config.toml
vocab_size = 1024
norm_eps = 1e-05
positions = "learned"
parallel_block = false
init_std_qkv = 0.0406
final_lr_fraction = 0.0
batch_tokens = 65536
Each number is 500 + 40 x the weight over its row's rms, rounded and kept within 0 to 999. Layers, rows and columns count from 0. Numbers have three digits each. The size before them is the row's rms in percent of the matrix's.

# down: layer 8 MLP down (transposed), 768x192, rms 0.217, rows 573-641, columns 96-191
# up: layer 8 MLP up, 768x192, rms 0.201, rows 574-642, columns 96-191
down573 101:499528482560534435481497423533568535522544440506517536469433471455544443483453498471470475445560493440507357466525566458553460512461478463433491497537503506543548438516483545508535453531438566503520473545392566471477480466507475437418502510530533487513507521445519501485533514493508513516
up574 106:524436484516426438474441603499582520485520507512545559484520487427554541388478541504465475517519555508481461438496420491471517487437479500485520442543496520514469508540512586501569474482541518486521515532520484521512455437506451521530488468557476548442430558483527523501516472472502425499
down574 107:475512473458495530568500408450511492507492459577521478465440430488470464586523527494519485467431523559502498509493479551531509412438482496538512463461498557528528536492540425523490467368497499501488569379507563557474530443554558509515539532446544564536499452458474495477459489532445523451
up575 105:455504440534455526548535509489423546511535552488473463500477540496495501550525433501446465456542462544516499517527498457522582482491486495427435599469447512513537493517497525494547491490488474499549524453540545574571515466519486492525462488532654473554544526550533497498522487489567599468
down575 120:486464488546503522576492499535482566425503517482500506482546552519514527499468513406448562477575504441511534596523505488530534555505527447472497517485460546447439549478511536504536498506478508485477464492522484478568526516476463470523506455449577496492558560540415558535489538510478478542
up576 100:439432592511537460491500553453506451514429514442518438510537455448479493529442473507491523537464511472500536523477505476558507524519530561460492514513497513520518465509418490495556431470455533495432468540526541516523484466518544530473468507445524483493477542522445515475583510452500521578
down576 104:494494524511529528484504579451479567510516513507488483561461521493515525550473478486517529469485526412480540511467517556471413543470450526502469573421452536490498539596494520499468574464508535495565480487513549439509474485439459491459536438567507433553476512499539452438522534576469501477
up577 102:510498476526503532488449438494537493481467512437496556514551521495513533498507539429495534555493481566451474520506567464542496474555567498539501483476559509486494536500628529428507572552494529514409528511469476351472524501432433539486469595526516554539552531456478537432508488489461492490
down577 106:457479493560506546475533480521562487549449535549529487527451501462474532555549483541535521514467507455511491499545484511521400492435520523466509560547539500472484475441470502537547482484492490543560498454540619454449528530463514454509508538519479456521469529577522421501551555466453506492
up578 104:504453483585447532480467551527528555505485500454416530535580498534453572474452500534382480529544464526509493452454492475458454457502514517525520538486495469485434552579504465527481506473429560499463508436447468437502498451472469472562460522568524560537536581530479442484471527467484472481
down578 102:484453445489527436500477493512519515467530501523430471462500476492533445488518474492469533460532459476445441459490528526550525488564445496486507519454461448510461501396514518530443543479556507540525475494520493514503456599490541535547500525511496573573504540470581512534519510440450494563
up579 099:497521533488455529427500474510507525543474418436501498543465511544514475516506527507447547599518527469566517503486529514482466487504487524550456474544442550534552578449531480538418549468456548466518518530455433508568527502545505516451503486483500508445470422545481470550494572534453493438
down579 104:500569567422563561464515487473469577556514455410523497514520494529545486436512454547447495494515552550507552438544551482473392468473581529544596522569499500482456534515501512477492500419503500504527551504490470504520515455550481470456506518507448542496552489513562454525445556524502524532
up580 095:466529519480468540492494508538496505461513497474444426570508542502469491444493566472532454557476545539477456524535501401487516497525468459467528511528556534467464503477529498482538511565510509493484477592476551498407467492487537526493451564531474533432474552517467520505510547511508491445
down580 094:538487390480507522470524546481573462397471482555446539523569469548484471445510522456516510520506475543472484506464408515558510457547575489528457511603449371451543462484512527587488462534489450467542480506560447441473527503456458419482539518465527545485484477498511506527444466531527492481
up581 099:501531543489570547570505552489537517439453496535461499573509481493529508496475453521461521579499436471440433546508468452471516471478452549527469417511470514534564482510508493462557446502446551507479456539491505433538505544445514520544432473511452457474485478482547483494501466414480411496
down581 102:577516484478415470483566419496480538536421450554550496534508549493518487549491473507454496544549560497586594479509572535457467491484469568501429441543502496489446497467519546439474520490457470444502477496496511482463472512450452589560522564461532494493460509514556484463504431443500508459
up582 105:472491472510474444473440476543541521544482463417556495493483501561471493459509412488448545491517470533535415566483500478531492488483506484442496533547535502546465462513502461494546538473486484431576520418478460477545562520526442526478539484544466519552509532444494481552514480513503531451
down582 108:542449549485502490485468448544477504531513533530445541493484564536396483496486433502533450546475485482530474479526542465491521499485439526449530510433472517518492452511490447518513525464531449481488451490501543496495546514529490503446473495451485560466531438479515439548463535514499507488
up583 103:436595502549542528479573544456519553493466496500498515537553553525471454437466514498505518521483496456536514480445545545524483441451492493524447517582542487381509534388564439490495552433460458491447491493522434534524576481529579509500489461513532471492539490462488482503469525499480517565
down583 097:522539503538466453454520497459529492513496495522573514485524510494507472480473518531488461478399564428529509491487523465444478533458535446531500446596460481458562515579506495512560477499523501504548423462488421465507482476518492560532572507398507552521506415473488550491542550507556554514
up584 102:493462484505525530427457499518508560587483439463464520516511428549491401468505502565476448479381514505544464491616410546516501485544552456513506445522541477498453528490522543497504460477434527533456491557496540441576528552576513457442413486570428523481509535478485483454500487527489469475
down584 094:578575491557467455527590506457472546525493515472527480466507521495551517551484525497475458566564502499498476517493534536530554565479578521515503498488584518462553557449491483489525508553434563439584461499428513469490532589470503491485492525464555513590540479553567471551497518535519475509
up585 099:526457509495486559521539542491509563478505515458514526488524481510433485479458528493464501467470509481436513472482489519449512538487517502491530525502504564501487483475439521471480554503451488519512473557508475522464436453506469567482455489398561425428492444507519494415490594428507466485
down585 106:508529555476505451536464445576504642503452507534472500515485507423508602466548459517459500553541482504538537527438524452473531467522538527498486572450532543433560478492483547565491407536489506494474483539489430532513518509519586563525478440514541489493505508400473432477538466595536421505
up586 094:522517479475476554498512467518505499418456488467480595589502465511443500563528471520581498522500515446534404495500462492502521532528488542513560512461513497503490501551506519470476470428523474451581465455551514476593514566524580494482477539462481437544585536523515409473504578513501540465
down586 082:531607452534514522530557505452490530559588557451491571477499504526490552507520495459490521468569544546578422582508495428491477574458465458490574419433457525538530528493547510532521496493523467462474520466473488527522513497501558515551556443474559442510527455463554505514527449440491507482
up587 103:481544530390463500534526517499505508491558554446496483445465584571470501509495517479494439533480498530431435439411459489555487455466497526536463503529563511488502591499508448475516539498547483489514504434589452570484528497509519572531488588547518534499494520481434517466516482440500438542
down587 093:531484468501514508552491499447521517486429442518481535595531534525429540580453501538528477530476587472495539594617565495464484501474509478431466448685504423484475586514470532441496460543503465552458520486491496450401567505552592568513462457518512551517514467535428480506515477501485497498
up588 098:533515501445513530496532482546470496542528475410519509488468595512445558515494564538513491453504473520501527449528518450546416507550534455539479512459499511557534595500457473520516414479508502536550478485523511440490537504447507561495526458476484453459505476450529525440474540437429478452
down588 105:569512513490519392477518524440466525537491484475503466541450585464560510444511548487490490451553529502515484546423428539547538551516516577457502484549511562477571471449453534513505556459547583525573458488512457522519491536514513544552514534537432503379538545501473562565486495513550509522
up589 106:411490486453409472452508529572530493444492621467482526443523474474513501526478541466584529565426542419480470457580439549491506525510524502516509425474497464450493556461443569504529520442460508506437526499489505584514496512479473499494486456433474484519560492460509495540473520489463485498
down589 103:505506527502549465541522506463446536476542552540469495492511476454480511456527495578497561447453449509531472541538464487525487413452543456531473497449524473534496528511512505442524545550547476546472556537515456476512479528503507406565514558447513533529591517553512511563488460462585503440
up590 100:488435468521504494469495515462518507420569586536513555454459467527538460518538474587509550425471464510493552435494426441522533503512481534511540467543570527477512450453520502568510404493469415476521518505429525531536422483486567548551536511509452483528485554507498471512485503494514530460
down590 099:524418410454553443509517531482520506571482503435451469488450500539544543469496438479474530520364552513563529533538511491485481491471472506439482447600493541477461451498476473506537486537514481565529561499481446468457453507553510491500509443467477490499485512521536433528499481480465482489
up591 102:444532498475523559561521558529444509498534523508458548464382524512526491494572504511515576455502446527552480408539515473396472506483491435423505545506479458501501506473501410504500471451461533495579522488545502520513497419526540473501505525502510445475492502509529483528448554556529518524
down591 102:521410502516482442511478535483431435473503486581530469464532521521466511525473513496497464536538539513556513434439563530508470517510497515523402453600447516512581500557515509507489460402495487452507525499427469518436484487438483488527539459446422402495528515497485489554534425436511506448
up592 103:500594475621464465535517474521423451472490459524509510452457454560489503483533445539459553534506455507479455521521509426522487509526520548531480491506558454520486484466518566454494509512421590481526532445501416450494463517490507471561488497451501554476489532501559480445495466418465505567
down592 104:512441486480468530537514426498478477488477484596510482483504457531450539460473435536486499514567489519516512567446467490475513546479518486538488461482511528506519454524452456448421482513584539511538460458516525508496528492491475468541448505514488570516483538455526524543522442461514481531
up593 104:469542435479499521504492469575530483511418553517486459446455491468482440506573426554538461490441475418477536478520528470458543483424509500505506491492421481598523495431487479454490462559544457504509540515497508493461534531488438517536482525492475522469498502481520510506516486444546600503
down593 106:525526446503488486539459509447501456521436537502545491481482488449449496537489553472451486527559417558502460489527543500501456482530563410512518476456445489515446516558532554465526504537504498508548502585456424512529509520453586479512525442505519475507519556492541441473523541588525512433
up594 103:493533448509546493515552512468452566503501482456567546578457514538546497454447564486526541542479475495490564513486475585567422501555465531486434528524562447506481420493516496454498487499448543494483514549453461557484457459530500452543464375526493487418488488458475492566537505482492556498
down594 102:486512530499512546582443469468538530467499515552492451491482449449496470445464535527443509539453511492486463463504536464515510523526462481532544582482446530466487480513451457503510564435507507397547531513504494513569467485525437521488579553512517491530496577476486565519558570416517477549
up595 097:439462495493486543546499465440546574476477433491613500455466476483417554493529473451532477435538496574501491425495501477509481480584487454472503492512487465527528479509519535533492459469479501457544484434497524440518516479580508478451486486420470533423490457510542466495421488484465445473
down595 093:556527505492464462483565562484517474572445503483498483504621524522545522574550471569543491456447513488448496526528482551494509509434533533531431498523569443449512467460503468520500498496494578575570484394454466533490467524458514483541453503456488477641512507544485560536507529529434495501
up596 101:545486484509469478437476513500544482523445466539519495505499409536555499476450450501467490531496495527555542491502484535533471522524513565464544484514574568514435441448525472507498519565530526466499563568472490517486520420477527527464452569538500516454500551504520449503448501418527462501
down596 102:528519500518420455538462556543501506475419506489480560553519567548485495450495486568556515440576486494512509506508561540467514549453424586501450458439518435466465575447545510547518476550504438431466511484569500506591457484493459550492504496495462496466474442532526478537511467534478497497
up597 106:488490510498411470492523508558539527476523468473497537490536549487485536602489489486551524474572465517411449448533520412523573500491506565518441532436460531421503568529463477513528575569509549483478480432504468478500528472436527523493474480487403553445457448490453589463505509522552468467
down597 121:561552500560507465442518559426541612590537578539478503479541525505512520509501465494475496548501520506503500497630494543488499568452563471443497487475456570537541514413500485511511511527464443568538486508456456459456516502515446495527530591483506493504502464500493509483462459551438491478
up598 097:466520506526473469538494540574553460555496531511558484509535490508524555441497468527484425488469503450577465416515540537464514515525519459528534492466473515484436451506495451467531463451533506482558469457441466473548527515439465496513501481516483486522560456510494540508543539548511552547
down598 089:442554443469525508551415506490504474490502547500521580460433572494429528496540485476494514440519441560484551466524567482492457507511458456522529474456572475453528492511496465505443634458516453416473524464495481506520489458525552562589488536488440426520446511498467554414495501491477473519
up599 099:469562468508438542482464478524492513528513484482492491467509541513504454471531500487422408552532517518538450485500520502574508567505521478439496470499475465487475494499487420528542517479506533499577481413521528546451494506535472510587523499518541477470486421564525530492536453495470510448
down599 099:536465597535488538492581472493512484459526554554434567502506563487484495455440484561570531458461479421563549468474493556466525477525562434408458522524527510501452465476539490522492491482504506491520444474488436569571470508469419464462494461470525451521544477446515494503511474527516447523
up600 099:519514534464494457471508497459448479537517450499461542529548521476525511441531432460413484503548454496532477551490457443530528495468491516471532403525453470603463469534480555487514534531503501484457495611532484593459496566501519471558531417472518469522546523498487514547584498470463481522
down600 093:483565488555497583485529542501483519542468514479500444542492637473546527449447511539504493454468513478511492504525476547484528576473475501496575495543580584484493470394542489427536547529502466457446499492550517532454533514501503497483504485508507506500510491507491506445548489456536468483
up601 099:514494489529441502470474541511418521435477448455559468506536559458592504474489429526494522497476471522474534538482459487520502515546553530522488481465616507513409532458441400534560447465511481530534435496503488535521542512572513460443501493480478497488517531466434531511496610571463517478
down601 112:505470522499530503512487479514416439495641491536536484490593570424523501484548488579443537521521470493423452472455478499530534490554527505558485492480481476521421516492481478525516541555501513533465410551541400481567487528477500449435517559480544462535454481528533499526580505493499516482
up602 098:499510498547482535452452548464507548560500475444417497453530476467539514497489537540567513476536521525553459418498512482544445449534544568434521493439550493541515436525552507508541514492475476586500510546509481501468481446504485426454483558438533590461486465495555514486485506494496453498
down602 102:451519511548451523442471508505539496469488515541523513497527548525541606506480516526557500530499487502519561425457574544511530479519460418504534442417454517447500506484523548486498519554500413536449494515482522498447443531587537505458529536493502403525471485509453576467578508466487456513
up603 096:460503516498530489417531415479498469508425449526494411519484415487508509487514466465447481557478516456451523500445419543477497412507533531530564490508495493456534497495542572451464455471547488457472524460542556489504441500535453555507517514495498535582501511509443548547523493453546509502
down603 087:495473481470415481543532550525450528502535516476529567492414592506541416503447500523479507482475480536412488416536502503536419515497482528493444529498478558530542465501430498488532524555484545570456535507472474492507412598493472544496430502505540438507447473520509535462528546512524477484
up604 100:582535501497502589411484460489500575512520581555563560491492476456475470558512510520517537451501525477509497495536518501518497517588579545547485530554521578488504488495531528548594453478445518463520515525448452509541497482476468495523483481490393523474524490522501483593530500533476481558
down604 109:522534469475514482446501497556480490577468424506530403512568445458579504537511459454503492456502488466497495487512529538490487607517583496473523586462515531459440485565500431521540516543537415450519429510426501551470573518493527453527424481523485483482543485451480459467462470533468391537
up605 100:563496457487493533532538489511433487516477465512489530468513491560446431452468513505426540496537495495519438481445504476500490465511515401449511522476469507464488506499551506533491472492518466438497447515519565488480495493575519528519479446486469423401578499450466471593430503408457557555
down605 098:457489585518405482423482480531473441537575529528505432505529520446478479523512558543482500464478444539500430527495494497552464521419437471565451430582466461453533575521482480433477393503491512463507479548468547522531530483458509487437442518489510432491477502557471479451490490553501441473
up606 101:505503455529505529458522511588562437441441588511490461466513418486581466456512531565538485549555425503443444494475535437502602496558542539466539517441477487461522528568484479492530491529531520515467464488512505438425541492540508541469483513421476460526515533479481532444503473425573500485
down606 092:513497506517472428484487519465513559532468512499507537546504504509509437481458434495426479507511468568511515454445509456514490469436457552519548536506510553541541453475446492449454498538533584503568597486484583541534571476520476508498481477472454547532551432510532585454576513481546455578
up607 102:577478511455468446442552471464484519537403405520485562543541590524402413492453517523515523477522577516494481468478521409549476460507536552504544418494490514509453494404531425512514499547532495501473523453505494551510514543487480514503473494401445499498406503500460531598458570480493502528
down607 096:547496533484518480532529525504448523548524525502477516609448559508497522478510426570456524521461446530441526464471449556497502493469550521508474462427489548487537561477423573516538479477474521412538497486543502503526559510507457536507542417470537498477512535518522438509518558516513418446
up608 100:485524549487448387490494548468436484510439521525536518457510452521461521482543513451508508470491541480437499507453491458434544518493448520396501474456485487542561470509502475482443503483486455463499441533506591520462539426521461515548498474483518524544487490491504514443572460522455525464
down608 100:449484488394529506512505545564512553486583532503493488534524445450476517486462451454450545487571526431427417460451498523540472500553508472524550449546433465555475481488489496513450540510441531501522460548518459561529516490550550579446481437523501495517574519489502396560549500494440550465
up609 091:490513565496546486448515500527575437510469509530498510497472446487558487492502478507493572494533508571526478475537472491493493437407460463500453540514502593485537473532505454448532440490506505495512520445438581501510481478495509435510482478525473484499482510573555454587514417495479501524
down609 084:461528441514434491491464430468513547469527535496557552558525491520473494510505514508498481547537493471458498555496517500522477489483536436458469546493465553461543548440484489469542566494488423499520561515530458522533556514435578500434530593470548465588482495485544452497444557496482509581
up610 091:513499525469485496470442463522481473408501477495461509411450523473504470533499473481593445499513448455512503514518468430505539479519473504478522526475523494507465489530478509484522423526466408498499534527516514536472481488496429496481494474491524559509481563484588493491415526579491536485
down610 090:516518598520529508542504529467505487492526534475536464515422466476487470499559467452476523484480513542504477484524624554537476484523511458445440503506438492607563504464515516466517544530522564527516453490484530475489524484554494525554527459529502449553519526475470447509563480543571506492
up611 094:507427469487491540498517519392476515523445506431555501465500513499527534518490502551537505484487423474520510560480487523463413458515470537535514548461533485549461524512511414461588449444481487494453503537442587476442451516473486509473530416515453443499517452488529547542540499548490445521
down611 093:459503411466487482458483535435526541570493448576494538533479484472482486557543469490480530550511515462503482498512501516408493471488511472530487437438402478512501464499453491499419567440464474540402509452491454489524517493497439608536491509499452504450486549548481489528594452557491478539
up612 102:445515497510556503435503489484536538487535463543487475501409464460528429490446466470517466529419488523521424459475457486532533500569480567523464482439449551508512431488515537509442508525483474469546459420487451521503539573470454491441517577480494514492512470497555413507537454539591526381
down612 109:428476552531556514497512486508497527417518494510488473547511579503576464618553498465537505463506439493458527541529436525507548526527573522584448442538425505524452466501519464483444499507471514439529517485513546487486483491479489569451536539523564485536538479504497472520492468516577465481
up613 092:489513525483535537513447544544521470510447437525486514601490580494445502440489556564482460479455507492567568503491546514472435515498498566524508448524424462495496496522478452518475472489554492441478523465537548461474505439522588515544514544540543491441510494476519491482498479498515465533
down613 087:494475475519497493476529530442547506458573554479420454475556508546475498541528357430476549427513566490537520538496467485568538541551493511474430538511507467508546494498501493462505483487470515556585502507565473481506513571505490486487508492447465499538462500535522545482488528446478475513
up614 093:543575544532527449516485549432474467516494520480446537443471502480524493525497466514552459595460445510492507546526469473511496500546463485492411463452513502483500472504496525452483488508476403500598523478525518563485563500537508542437504431461473586466422501517524513508493521476520473438
down614 097:472520446511517618473526497548545503440465442526502528514541498488531542552457482473445507499446482517555525534463538543529519501430476531463516494549460467528449397595468578530491494484473542486485493564558511537520576550511477514483504504511495525570479562528457452450478473447548513529
up615 095:466540511470450508481478500539534552563521530482542512505428374487489541525522522488434487460435614447537519451541485500505462479478537403512542533453521448451488497510503490511491475535453520502478472512522484496517536518566548487509521525558560515502479521497471478521545468499444576488
down615 078:555527398502510465490584548526438469437457485443442514488517558512462524462497515478523504513561474516512487564552498534517500503460556528587436411457424515498495493452499471502567572467515415499561487543523524509495423481494489539553580539455467523484495487508479541508501564534526449511
up616 099:443515526508480418500559570485491503514556473572486613426485538469469483555480522456443563547493608512500493538463467454457466497494469472456558532544515536477500500540528447511544530521547508559509496443514476435530486396491580472516518433499500469447534479518508578482541470513489519494
down616 107:445533505487486526498495497545472532554515549455483485514555437523559510524527497491487478444484498477490505464534634498513560524497544571499446487512524441484533528512440514468482545536470540541487498509498474440556476458449496534474535483467537533484545560483458476464471475495550427548
up617 091:510552534554499537515472498569543489501542497491521502466494451521481497519465536544468509589475480395538480484519435502448551551499456484473508488467480466544521566525463462446589495457417432558543530529537543517418527525533463506510542480549486496532487571504498508542507498462444422481
down617 085:416551485473473558465528517566442497461508509565522465492532537512569456454504579536527518482552556543500525452497494503472519476571509504508491545533563509470503483489499451470410472540483472511432491455477441464509496456504490447462459500489486435460534444579445509468555501432535526521
up618 093:588494406476514504491500425527479506536441462514474539503470501546486573558471492504510494464542493464542528437539513526532490561519563578522481483491502537498563471517474508539445567469461502492520533454503502481558574344565520512480515597490477536457471468510559503459502533469532525456
down618 093:501500423463507438474543489496520440523510446501505526498508543553461501481562548543547493495561448468460511518547492574521472475531490513514534526486498414494488578517527561477506490495543442537498472526526506526449497511519520486536529520526520487517525503461434487475552489465499480482
up619 102:450577504507443421523529485432476481507586551489509537451466515465488510496491526496531501544447448487451522418467435548531493511496480527460574505532498518457483485551466463505480444495452458544510474497508518492537457413396514534516534510505471519486512523547494495422499475547533496489
down619 106:541504471516544429538527451489522562423524548511512488463554491428531511484493486528575460447484425470501461504480519507575552522555493525493469423467502473468480546478493509446555444545563605464501489509484522554487460515569477450473512430519537492536540426459506526391464521521499505520
up620 099:546460478523549572480478497548563527494548452501504454460391450502492525478455496487602577546514464476522470489517495499484518549492449553476456464485487541473528511576521490519541452482461462515471478541575550494543475469525525546503565494534506471520439523478496506531524481518468581470
down620 094:449614492426525448519504507496483496425519457490515510545492524502519461481503426464457525524471466567444474512472561452499408502483487490563409539542496443470559541503467542505461482515442518464489538508409535476444487472522483522468549544452477428472487557505548470507457557502579446519
up621 099:530479498481498575492530560511539461511560500463564519539470573457491478530479523531498564432543502494532565442526489456544485404571564489534517476460481495514468488451463520464478474452513492526441438438482490468508570542463479534515458513461439522511491515490470484510492509476457546509
down621 104:494516518474525604435445493417457539447495486508522511515532462487466546485465497511587470452424430396410496428519508552528493479533469525535491495473445425494513423507593531520466550523424539506583496513474403448524541492452579481475448482455453520564586479470533576505463472545498491462
up622 106:532505522499496433517535536532539511517463500490434544515483625479472492548596529501426525515485474498524457463446555494525519488535448487576444488519467489483585522571517454512535452432438475557540483439490527488469487545539521488451452538522595501445504496491427465594547431470507509460
down622 107:487468542446477464486517557461527536548367580520532523495471503547463531446488520531462541539528551505527553488475519498535489504437456497552489457551462503515463447554560491513562500505562528441487533493481526522522423481523589542528496461538546483570511476495532489486435520578546514551
up623 093:516493531494418473622493542498533468467523515478508465468499511545460464448476538508474499476486478472422447500485518459570522465500439466487493505529486516466456414474450525520541455421538484532492503493495446502551513443477623498599534452529515565533489554469489436517529539460509390422
down623 096:466544508407459482503478554490417420472450498556531466440501497547548555446498536518486405487523515526496528467506472540560532478499535538478499516578591537447549497490550493494535506488492492539472491493576605417553540497458476525492524499423532541459525580510474536529515502464612505540
up624 101:510548516522418505508484566506462523502495426525547487461458487500561393430546569492520456449479510536440543535484509488462508466482496507481528510463473491522456493527506513540508468493491510517521482483513473407513491494550434503545388464487512477486488484476494427532504472493439497463
down624 099:500482545501442489461516527503423544521543535543493493424497489507527499443464525515501559532501539468480449491535447464594550429505502534467500472473497511494533507535431565506423490453489551485466484468535494461489553523501563507465493538472485538448437432467584554556508503435527531573
up625 101:536519470477457538489497463504518483437496495490487474551467547509513416452495492496502578505566539517551422538484483520474462458491487491506461465466532437549477527497571526476473491460566503534456531456518516454463452502489460556476460489544430576484439444546503504490582495473546537517
down625 104:386422473555511487477462555517477479506521498525519527517497562440466486487570468509544463496515471482498448477480520475503446504578443477497566477482437538567448524535438475462609566465490482540525529453514485486480550540529496521420532491481497481467542505517504463447442553532495488511
up626 096:488532479503573566444513554510541466454506562528512529563513524490491527534468507443475514490535545537519534515455487518482549444466488467542506519562518484518482431481477513481480456472508516528503512493407469415506504471548451598499486486478453563423501492439491464422561522420560467504
down626 093:510471485473522486514484482519527444485438477500536555520460564484448487532506455445513471493565459475507462538488481440525524405522466465454521450438612524488552540473479490475465502568525459540541456422473529483459447526565536557511478501475525433507521549541463518482499462555548529467
up627 103:452433510491543497477525452520490407453538561423513497494568514574511531458513470581516493535596467518494455433515551506550523503477516448450503464513495508518543471541557448539494499442518552529487484472573491482453470529497494495495490516581488564431541500489495484565543524555580513447
down627 101:522478542509503462413544567471585544519526460481503549486472507549493451514510446490504474496527554432500455535520518523457541508485511497551508487542472465451462515515497524514443533504513477556542487449488461476491539448425499509471519478496526510512540560448563495498479518481417475483
up628 099:515483506468390480503504474531506429479482532456528532457605554500434495566510451476453561563492429529511575600466516523521522524472490527428510521501550521579516480516562580491474491466452471452476506446466504520525541502532473500547539528513481486539467542543496394473519482466564517482
down628 095:568504557437399477551506494560459456435410478511547410451515493443515513487485517519534475477533617491480547472480507475505551532545512541546501518540460488573501535500430518543542564529580521558454544487445491547519568542484458472513473401480400511478532466480480508445516480548524566476
up629 095:524515468452407466533479469511503551502518472428517495457540454501526450489518485474493480491397492563472461496509445541493496456502444529479498499405523438542440516508564529473467472517468378553514473513528413454520527490466486473507415456454453501509505596477498561516546539485528472456
down629 100:465488527442446480477599516483459474447542524611446546533519448522459493504586547510450525504536487450507473480506513526518516543565502537495471484436471551539489505588477577566519467525496500518421505520484506552419553514537506491509571518523462525483481537476516445494548491530533455496
up630 101:520452486558489480512550489516529485461469517513559587469530532386540456551521469448562531492527520541440503395475485419531532476546445506491477498467539484542488487506531500494424496572515482509543448436469507528465451450493498491489494516546526504538559545507539565575509484506499397531
down630 103:473464426480485585528511499571459486519513552491479558542499500512463471453442507525540487487525504511516467506454482565463482550486603471555541518491525498491518548533469456616467511496508496462510494491469497469559579475499502517472542446478558486452479483522450507536458586489425420526
up631 101:473531521454485525508470548519549423496561537574520443564511508645536502463516544423467482513429498495508417449530494482575489474518438493514503495537426492493482467492508505466495514549527400507493510541466465532498517566493551510513413515487493491522526513536514491508427521444491462478
down631 100:526531552540489513526464510491487536527502493538491473456464489464507547517462455520470560507542494476510487483538507534519471525489521611479447521570582483469496516496508532476520509544478526426473504499527469551459489430539475499469483527470499544498488492480466597498505475486487506528
up632 092:501525504506505513497577498468530468511558508465497520479529495497554505570459527461504517440499473471419525490507545474470484569506478544469505561483480522566519477490451488444508479508537442548505444495475435516443540516496571554473465377474528463548502508525512519533480574447425467506
down632 092:534477473519487472545506663451515506420483484503526503466475547509545477499533536490497493505518490457510509522515546450431480500464534530513447534571530568498397448513504501435487451448553520434488467525514451550472503462419526487511438537460547521505478532556505457478544504551488427579
up633 092:494519584525552537539471445493473561477420561500507485501468566487538437448551464452579528515519504529545479501483541474528479514452465563544543506422495455504503519448553441478519458496551517560463462469420496470467484483552468484541538577501515455522484422532541513497530417520463446522
down633 089:468520539491506469469557522492490399463494574434535519471496454490486463500425454531471437570507506440503501533477525490509513587489453389532439509426543460502467575536548493553505448479483504414470494501541471509485573445554528567474534480559504515520502564482493451497509558533490545559
up634 098:553450523528537557534509527505572480559554468464544466513496563554487476517564472503517449486507480516559489481562553480496507553532525494492552470503492467565469549501484449496543416597524488461477564471535548472476495484569489538444479476522502509500465494533487474448477493513554478470
down634 094:476548455459557490513563526378514553488382473525465528436529509488470594487481557528510495567510505534421495485459456554443525519514475453528449496558464485484552494487485503457451518555487512588549541508517428529488503510441526523561501446587465556461517508545525579541508496471501515481
up635 102:455474488499505470532521485473584507487578521447483570531472532483494505552478498462515530524526492492488545490452536487504475441511562442499497517526500511521452556474454496596505445504512522519503551425505521531538567476491430499456481482484509428490541470515472494500539462490545456530
down635 104:509514536567578518517477567482499534510486499547509488501540482489521528531496475456507458548545464503566473463467591494530434507496490541444476536454510534501601564409508552495462498488499542490480529441420490483455472423448532570468464515468466466528537517488541459542439484461514529551
up636 100:535447476503453509500466495542585481432491526516458516469556486474504538560469524479501529517574548486485583490516515455512487569515508422560442471518465489529560544519585485501573488563531437497487491442444518463548501511434509544527559463468469517491573519507448483509515506503498471595
down636 099:520522525483555476531569429462558477502439470522520492485439530487490493550496489473534521506450534515565564493514486476467582448428511529466450530450514502459453476539483504506492543410460458577470453484505484518505451593593455460464524441464588488496541530497535525502445472517508479538
up637 102:477503454505423459468577549570566448483550467573533459496548497457491515573473493551507474464477559487485509488478524425478455552472446465526459504463449453526509529503486533480547466546457483517534489503478569479499505480518424458551518452513572426441499437483525541462484472489432534472
down637 108:502493470477513504517536441464471460490561530525456566533492560511487516434463438526461524551403540550500456464466517502404516501468461538564452468472543502518475532506486484576466512524442519518528436531554450423468509446482507478511508510395504532526550515565524506610481520525484449452
up638 098:559504489492445531442441521532511470530559498524532492492530507551518487455553459479479541503488493484540439544516443523501502505494527515539510465493493522504518452473478557389454514529580544479476488548443472487538555503502469494479505410522450590465556399488439484527567500520552502494
down638 101:525513493521489536435471495517476530472535574502475523490473481471453513485542516539492511541482530505497479481508496474572494505482543545614495467539430562526507473505440475495524489549480446498488489539522354444435452488469482620457434479487497534557460463522496514517443448468485489537
up639 099:448492554509523523500515479508511511497503524530462460540539484446422488562454529484508489487551485511467557475441501506541479536522539502514463541547455483490511487509566475477518487486583451456442533565587547469526592506516482537513527569480482547458461519500542526538454496494547470571
down639 093:484551516499458533499492499520455478532551538431560525480527529398591508474488545544529445494517442573471402524491607520511569546452474505446497447460493508412482552513532489503519581492443538520552470404570474545479455557470497499509490511568518466474501519466548493464560523536550506457
up640 101:567521511543550435457491603411456528440535473493510573475478526539488530515510480496535511488444560517510534572430481477500409498542515570487521464485432497483489503524472545538425550447521513517447442517444455501524480537469560521505376502451491443498573387483473546514517511505502552533
down640 102:457499518397544500466493436519471523510491491479514489511486504452524520566447501546479499458452484567517489495521508522457488505529581462529452539444553491511453539432428428444471483545490484520515516530490478498464523496556474544480569564387536450553447480488459515492549469565451527407
up641 098:566424482512451550469544421497461552509509440479514495523504531575577478498528518491504470462578510521504561526483542523486510484481471507487583487514514472526508510593497570425535518553550504522535491541452502504512524557471465512546452487560450538507451491579391378527485577505500451491
down641 103:481514532484499485499497534535561421482509465467436476539570487493516523488536423494492415432495469451462513537442546381467493507455532578510508526440560489503528559553444429482452562475481510508504523542509468475531451497482437504515483428536531491451546541430510485420512508543527533411
up642 103:528439431510449500496486476517492579485470451418510498519456541538444487529545490539468590544429439529500452495469456441480560493453511590545505487485469490538519517553482458529545533523520490514438511462481448538487519587538497474537520466432447489456527548510485447527548446536530466541